Weights of a small GPT-style language model, trained from scratch on English Wikipedia.
Size: 15 layers, width 96, 3 heads of 32, MLP 384 tanh GELU, vocabulary 1283, 1.83M parameters.
Architecture: LayerNorm before each block, capped logits.
Each number is 50 + 12 x the weight over its row's rms, rounded and kept within 0 to 99. Layers, rows and columns count from 0. The size before them is the row's rms in percent of the matrix's.

# layer 5 MLP down (transposed), 384x96, rms 0.106, rows 179-195, columns 0-95
098:34 48 47 35 38 47 40 63 39 48 37 44 42 37 54 46 39 61 51 59 65 64 31 59 35 41 54 43 37 39 55 29 34 44 39 48 61 63 64 56 58 49 58 60 51 57 62 48 53 46 69 67 49 38 61 53 67 56 45 55 22 45 46 13 42 46 36 59 65 58 45 60 37 62 56 53 57 51 78 44 83 47 49 62 51 47 86 32 56 46 53 49 50 43 49 61
121:34 27 74 51 56 36 50 29 39 50 70 22 51 47 61 49 35 37 52 57 50 59 50 33 41 53 56 48 61 39 45 64 48 42 44 41 60 26 45 40 53 72 53 49 76 49 52 59 54 46 53 35 40 66 56 74 41 65 59 39 50 46 48 53 62 40 45 58 52 54 46 44 65 55 51 61 63 43 57 64 47 59 55 56 67 43 33 48 58 42 39 29 34 28 56 87
094:57 50 44 42 52 37 64 50 38 26 56 53 54 90 40 46 60 61 45 49 35 55 28 41 37 71 40 54 48 34 21 60 44 59 56 53 43 50 43 67 45 40 75 41 53 42 50 54 35 54 59 76 38 43 46 59 39 63 28 35 72 44 62 44 55 54 38 49 37 52 58 52 51 63 62 56 58 54 65 57 54 51 50 57 38 50 75 52 55 50 22 54 65 36 44 46
100:42 27 53 63 59 60 32 32 64 44 56 39 31 55 59 47 43 36 51 61 38 71 82 44 41 59 39 51 38 52 60 36 28 50 84 17 40 43 57 53 57 61 63 46 65 47 61 50 46 70 56 51 61 53 53 61 60 33 46 59 51 50 60 47 42 38 61 37 52 48 58 21 57 67 49 57 41 59 53 49 61 30 53 46 45 32 56 55 53 37 48 38 41 59 62 53
104:14 40 29 60 53 49 64 38 71 36 55 68 52 46 53 41 41 54 52 57 57 63 25 49 47 50 50 43 69 39 40 54 39 52 46 47 30 62 40 34 57 57 61 47 61 48 50 32 55 73 40 64 38 30 47 60 68 63 34 59 46 56 61 42 61 35 66 67 44 65 31 32 37 57 67 67 61 46 36 56 56 42 68 41 64 67 42 48 55 54 38 41 50 41 49 61
097:82 53 52 35 43 64 38 54 39 59 57 25 64 51 24 68 43 64 37 55 58 52 45 57 49 47 65 30 51 30 55 52 53 45 43 29 55 51 32 62 42 45 41 44 14 65 67 44 41 46 38 43 44 49 40 50 37 64 61 46 73 45 60 33 54 40 46 54 50 54 53 52 55 39 75 59 65 41 67 52 50 46 47 53 40 71 45 61 53 62 69 35 54 64 53 38
091:73 42 58 64 43 51 47 67 56 46 53 45 54 63 49 33 45 58 61 42 62 51 49 66 33 47 40 49 74 49 45 56 51 42 49 43 50 27 60 48 54 33 31 50 37 57 33 65 44 50 54 54 71 34 63 40 49 82 57 21 74 55 68 30 45 44 43 66 45 35 46 37 54 53 64 42 37 51 56 48 38 61 47 49 35 58 76 46 43 51 61 52 56 41 51 17
101:31 52 69 63 55 45 54 39 36 44 56 33 27 44 40 47 52 40 51 25 44 56 65 33 43 50 62 39 66 69 45 39 33 45 77 30 82 48 51 48 67 47 47 64 36 58 44 53 53 70 47 41 62 59 44 46 46 50 43 42 45 43 39 41 76 45 59 68 38 42 52 45 41 37 57 42 53 51 50 38 62 75 32 63 67 48 64 51 50 68 42 35 57 70 45 52
108:53 79 59 54 37 56 50 43 29 66 47 42 59 50 37 63 50 45 52 55 45 68 67 40 53 56 40 53 70 91 42 51 42 48 49 84 41 55 23 33 45 45 47 52 56 44 55 49 54 68 49 66 45 53 49 44 46 61 43 38 26 37 47 53 37 40 37 34 57 56 31 49 54 37 45 65 31 62 37 62 47 57 52 62 58 33 42 67 47 42 61 57 45 41 59 31
103:28 75 52 40 45 59 58 38 35 64 36 43 26 73 49 71 55 52 65 53 34 31 64 48 72 64 47 62 56 38 51 60 45 48 52 59 56 73 38 56 53 39 35 55 50 69 33 51 47 63 58 78 46 63 45 62 51 33 48 41 65 53 39 52 36 63 42 31 46 60 52 33 51 55 31 33 60 51 76 51 44 55 40 51 38 46 53 48 59 43 35 54 56 38 42 31
102:37 56 40 68 54 50 63 44 48 64 47 68 12 37 52 49 52 61 51 44 65 44 59 56 48 64 61 31 58 59 51 65 54 51 37 51 46 56 47 56 48 33 38 46 67 45 47 50 48 45 38 40 51 32 57 47 52 65 41 38 63 41 58 74 25 50 57 43 53 72 35 28 46 35 65 52 38 48 60 33 73 31 20 50 73 63 42 57 54 55 59 56 43 58 36 58
112:49 83 65 36 36 55 60 37 55 60 60 35 56 39 67 62 50 64 34 41 66 49 48 68 64 49 44 51 44 61 67 47 45 49 62 33 62 34 52 38 34 75 47 65 56 58 63 57 59 51 70 34 39 29 51 40 39 51 38 44 45 47 49 50 09 41 65 46 38 63 52 35 48 59 43 41 45 60 56 42 30 54 56 50 37 66 36 60 53 62 33 48 48 43 40 50
085:38 55 27 51 65 47 28 62 63 72 68 61 45 53 51 40 68 55 58 26 57 47 63 40 47 45 34 59 32 35 36 53 57 52 45 55 55 59 48 48 57 34 46 61 63 62 48 59 35 50 55 74 46 33 35 42 51 66 45 45 64 64 62 77 57 51 45 44 49 52 49 34 54 48 39 45 45 40 64 33 38 40 76 61 52 30 42 28 46 82 42 37 58 49 57 51
102:72 56 40 46 57 31 46 24 71 51 54 53 41 54 61 50 32 32 51 50 56 61 47 55 37 61 43 44 26 62 36 19 41 45 42 38 38 39 64 42 66 57 60 39 41 57 49 47 68 46 70 28 45 56 59 37 60 45 68 51 51 32 43 68 71 37 50 66 66 33 48 54 39 37 44 36 63 56 54 34 43 36 67 46 40 61 64 63 60 48 59 59 54 49 68 52
102:35 43 46 38 49 36 54 61 63 65 62 36 36 74 59 54 57 52 46 69 56 36 54 35 51 53 55 56 55 57 47 53 53 10 45 45 55 64 43 76 49 45 42 42 43 65 29 28 46 49 37 37 23 54 59 50 49 50 65 36 35 49 51 53 31 35 70 57 32 59 35 64 42 54 59 63 56 62 57 73 61 63 45 49 51 56 41 49 59 41 46 53 66 39 73 53
099:23 46 52 61 47 58 59 71 71 35 51 59 34 29 58 55 49 43 21 64 52 70 39 58 40 26 61 56 56 73 40 64 44 49 41 35 44 63 50 50 51 78 67 47 54 35 56 34 52 51 64 41 65 54 49 59 61 65 31 34 47 58 41 36 31 46 53 53 47 45 55 46 49 52 32 59 65 58 28 43 42 55 50 44 34 45 46 52 56 33 57 66 61 46 44 70
100:37 61 59 67 69 46 38 55 48 52 39 75 67 57 35 53 57 70 76 54 55 59 47 44 43 34 57 43 58 48 39 76 57 39 55 44 55 51 35 52 60 49 66 35 34 53 42 63 45 62 41 38 35 54 66 58 25 53 37 47 25 56 51 35 64 25 55 50 34 57 53 41 46 37 69 46 66 40 47 48 43 44 45 29 57 56 34 74 57 58 45 48 52 62 27 61
# layer 5 MLP up, 384x96, rms 0.124, rows 180-196, columns 0-95
112:67 55 43 63 59 58 46 55 72 54 72 65 35 50 59 53 54 61 54 10 39 41 42 39 55 57 58 56 55 68 35 61 56 61 48 47 40 33 51 42 44 68 59 49 43 43 48 53 41 39 46 62 43 49 37 41 58 38 51 61 72 25 68 54 43 47 47 52 55 46 60 80 64 62 69 23 48 46 53 63 43 61 63 46 36 50 47 28 57 39 46 38 28 52 48 31
094:33 44 66 29 29 49 38 49 59 49 40 65 23 21 54 60 53 48 65 43 35 49 55 65 56 45 44 35 67 25 63 40 49 52 61 53 61 63 63 50 45 64 46 45 43 49 30 37 52 80 53 42 57 61 60 36 44 57 75 57 29 39 28 48 47 53 55 66 62 63 39 52 52 43 49 58 56 57 21 49 43 50 44 50 60 47 50 72 59 61 45 38 35 51 47 44
099:51 54 63 37 48 50 30 51 48 49 32 49 55 55 62 58 37 57 63 27 30 44 49 31 41 55 52 63 44 47 34 44 56 26 23 58 45 49 70 51 41 51 39 63 62 32 56 45 45 18 51 55 37 41 56 49 41 64 50 53 57 77 50 63 59 55 57 47 44 60 50 39 53 70 34 53 63 45 63 55 71 47 59 42 31 45 42 85 65 55 35 34 58 44 33 58
092:59 23 47 55 47 35 51 60 53 66 55 52 45 68 41 69 65 67 60 43 33 33 42 46 49 48 45 46 62 65 60 60 61 68 71 41 59 45 61 38 38 56 59 38 40 59 21 30 53 80 42 61 57 59 42 62 47 44 42 65 53 48 46 72 35 49 64 32 32 40 39 81 54 55 51 41 48 45 58 57 63 69 56 53 30 47 41 55 50 53 48 33 43 59 51 60
099:72 65 72 27 39 39 51 41 48 58 64 61 47 42 42 52 59 52 49 65 57 58 46 64 60 41 28 55 51 43 60 54 53 52 51 52 46 63 45 48 30 42 21 67 36 49 43 34 33 53 72 50 53 49 50 55 44 32 39 52 47 51 72 41 91 28 33 33 60 57 53 64 67 48 43 60 56 46 52 51 58 49 58 29 49 51 67 29 35 59 48 32 50 47 41 43
093:28 43 40 44 53 42 28 29 48 63 48 53 40 23 44 50 66 50 68 38 40 46 36 53 47 53 59 56 67 58 40 41 55 56 42 59 56 57 48 64 52 55 55 42 29 59 42 56 45 65 72 55 72 77 45 49 46 53 16 68 52 50 46 65 44 56 58 54 58 27 38 63 51 47 29 57 53 48 61 40 65 52 36 72 60 54 42 56 46 42 23 44 38 51 35 66
103:69 47 33 29 46 63 50 46 42 50 45 42 48 55 47 64 61 45 35 54 48 49 46 54 66 53 54 34 54 39 69 41 52 42 61 51 34 42 58 54 59 40 47 54 56 51 48 55 43 44 39 64 34 60 42 64 58 55 18 46 64 52 28 46 62 71 61 41 49 52 75 55 62 69 37 61 53 81 32 66 51 64 54 69 41 30 32 28 61 60 57 65 46 65 27 48
111:60 51 50 50 52 45 52 41 57 30 40 64 41 54 57 45 69 34 54 56 51 30 42 41 37 32 42 46 51 49 75 54 63 79 57 43 66 60 73 41 64 60 41 40 58 48 49 29 41 36 52 26 69 55 46 63 61 68 63 64 78 65 55 35 41 49 43 51 46 42 35 36 63 69 67 45 43 46 40 61 44 42 52 36 51 71 44 37 48 77 53 61 57 52 55 52
105:45 37 50 61 38 57 57 58 50 49 56 56 48 47 36 70 38 78 51 64 56 47 31 48 56 51 33 39 40 64 40 59 55 62 45 24 67 40 61 33 32 69 36 55 46 36 57 54 33 55 54 59 51 49 36 31 60 50 35 68 56 56 55 44 43 52 40 56 56 41 55 37 56 73 68 40 45 63 43 45 68 51 66 68 39 50 60 47 61 41 38 61 30 91 42 57
096:33 45 72 86 30 42 41 52 57 44 57 57 72 67 48 66 57 29 48 71 33 51 43 70 50 26 35 39 40 37 57 47 48 36 62 53 58 56 46 63 49 44 47 53 69 57 52 62 47 55 65 51 64 53 34 54 56 27 65 41 47 53 37 24 56 55 43 48 60 58 59 65 50 35 58 51 45 49 45 61 48 60 50 56 31 45 45 51 56 24 58 27 34 54 49 56
110:59 65 57 62 28 52 44 25 48 35 44 53 46 37 71 62 56 42 58 52 30 48 13 63 55 54 35 61 42 77 28 61 57 51 68 34 43 45 43 54 53 34 51 54 61 26 50 48 38 49 68 58 52 61 43 53 29 66 37 46 58 41 44 55 68 29 50 42 46 54 65 65 47 44 51 70 44 47 64 49 55 61 44 43 39 40 75 51 59 55 56 49 46 57 28 55
089:48 51 42 31 45 60 41 23 39 47 21 69 35 45 49 65 51 59 55 55 54 50 52 42 45 36 46 39 48 75 65 57 45 52 42 61 55 49 33 54 36 73 66 43 60 38 61 35 47 50 54 32 60 57 77 36 58 44 60 34 54 31 38 19 24 48 52 50 60 68 44 55 59 51 45 43 56 55 55 62 58 38 36 55 77 59 57 68 56 60 63 41 51 59 40 56
113:72 49 66 47 63 63 37 52 60 44 55 59 71 41 72 61 45 54 54 45 36 43 53 29 54 56 41 57 47 48 59 44 49 30 41 75 34 59 68 56 40 42 54 53 59 68 34 30 34 39 44 68 43 70 37 23 23 60 55 52 57 49 44 41 45 46 51 50 51 53 49 37 49 47 46 78 51 64 56 55 63 48 34 50 56 67 41 58 59 62 49 51 36 41 77 28
101:68 33 64 60 46 63 42 47 72 41 36 53 61 54 51 49 61 45 47 48 50 55 43 39 54 52 47 53 56 37 45 20 43 49 59 70 39 58 53 24 31 43 46 38 51 50 69 37 46 53 36 74 49 36 49 49 33 52 37 68 56 64 44 66 36 73 32 41 60 57 52 60 64 44 35 73 50 44 44 45 49 61 64 32 61 45 58 35 60 65 62 29 74 46 45 67
109:33 50 73 38 64 52 57 45 55 47 41 49 55 39 62 61 33 28 54 45 59 46 43 57 59 49 51 57 49 47 63 67 64 37 50 30 74 44 45 40 54 50 52 69 53 44 37 55 43 51 56 49 26 19 44 48 44 38 37 59 52 54 45 59 28 44 47 40 47 53 75 53 48 48 14 65 63 53 48 57 56 69 58 66 38 75 67 47 56 38 50 50 21 60 49 46
096:58 62 45 37 42 43 52 25 76 56 42 38 48 56 35 56 29 59 31 60 44 39 52 85 49 31 46 43 52 72 63 68 55 54 50 67 42 45 55 56 43 42 30 58 53 39 38 39 46 56 56 46 34 41 43 49 63 45 54 68 51 52 56 20 50 47 25 36 44 52 60 54 53 52 49 56 47 45 52 50 73 35 49 57 41 62 76 52 57 26 48 55 28 66 55 38
111:56 41 52 33 64 57 56 47 63 70 46 66 48 51 76 47 23 50 50 32 44 32 64 41 41 35 64 27 60 37 43 41 58 55 46 73 29 44 45 53 41 39 34 49 66 42 41 41 51 45 51 49 59 34 44 47 45 44 26 46 64 44 49 73 51 29 47 55 45 32 54 51 68 58 22 32 54 59 50 53 62 57 16 44 68 47 50 50 57 57 47 58 58 51 54 62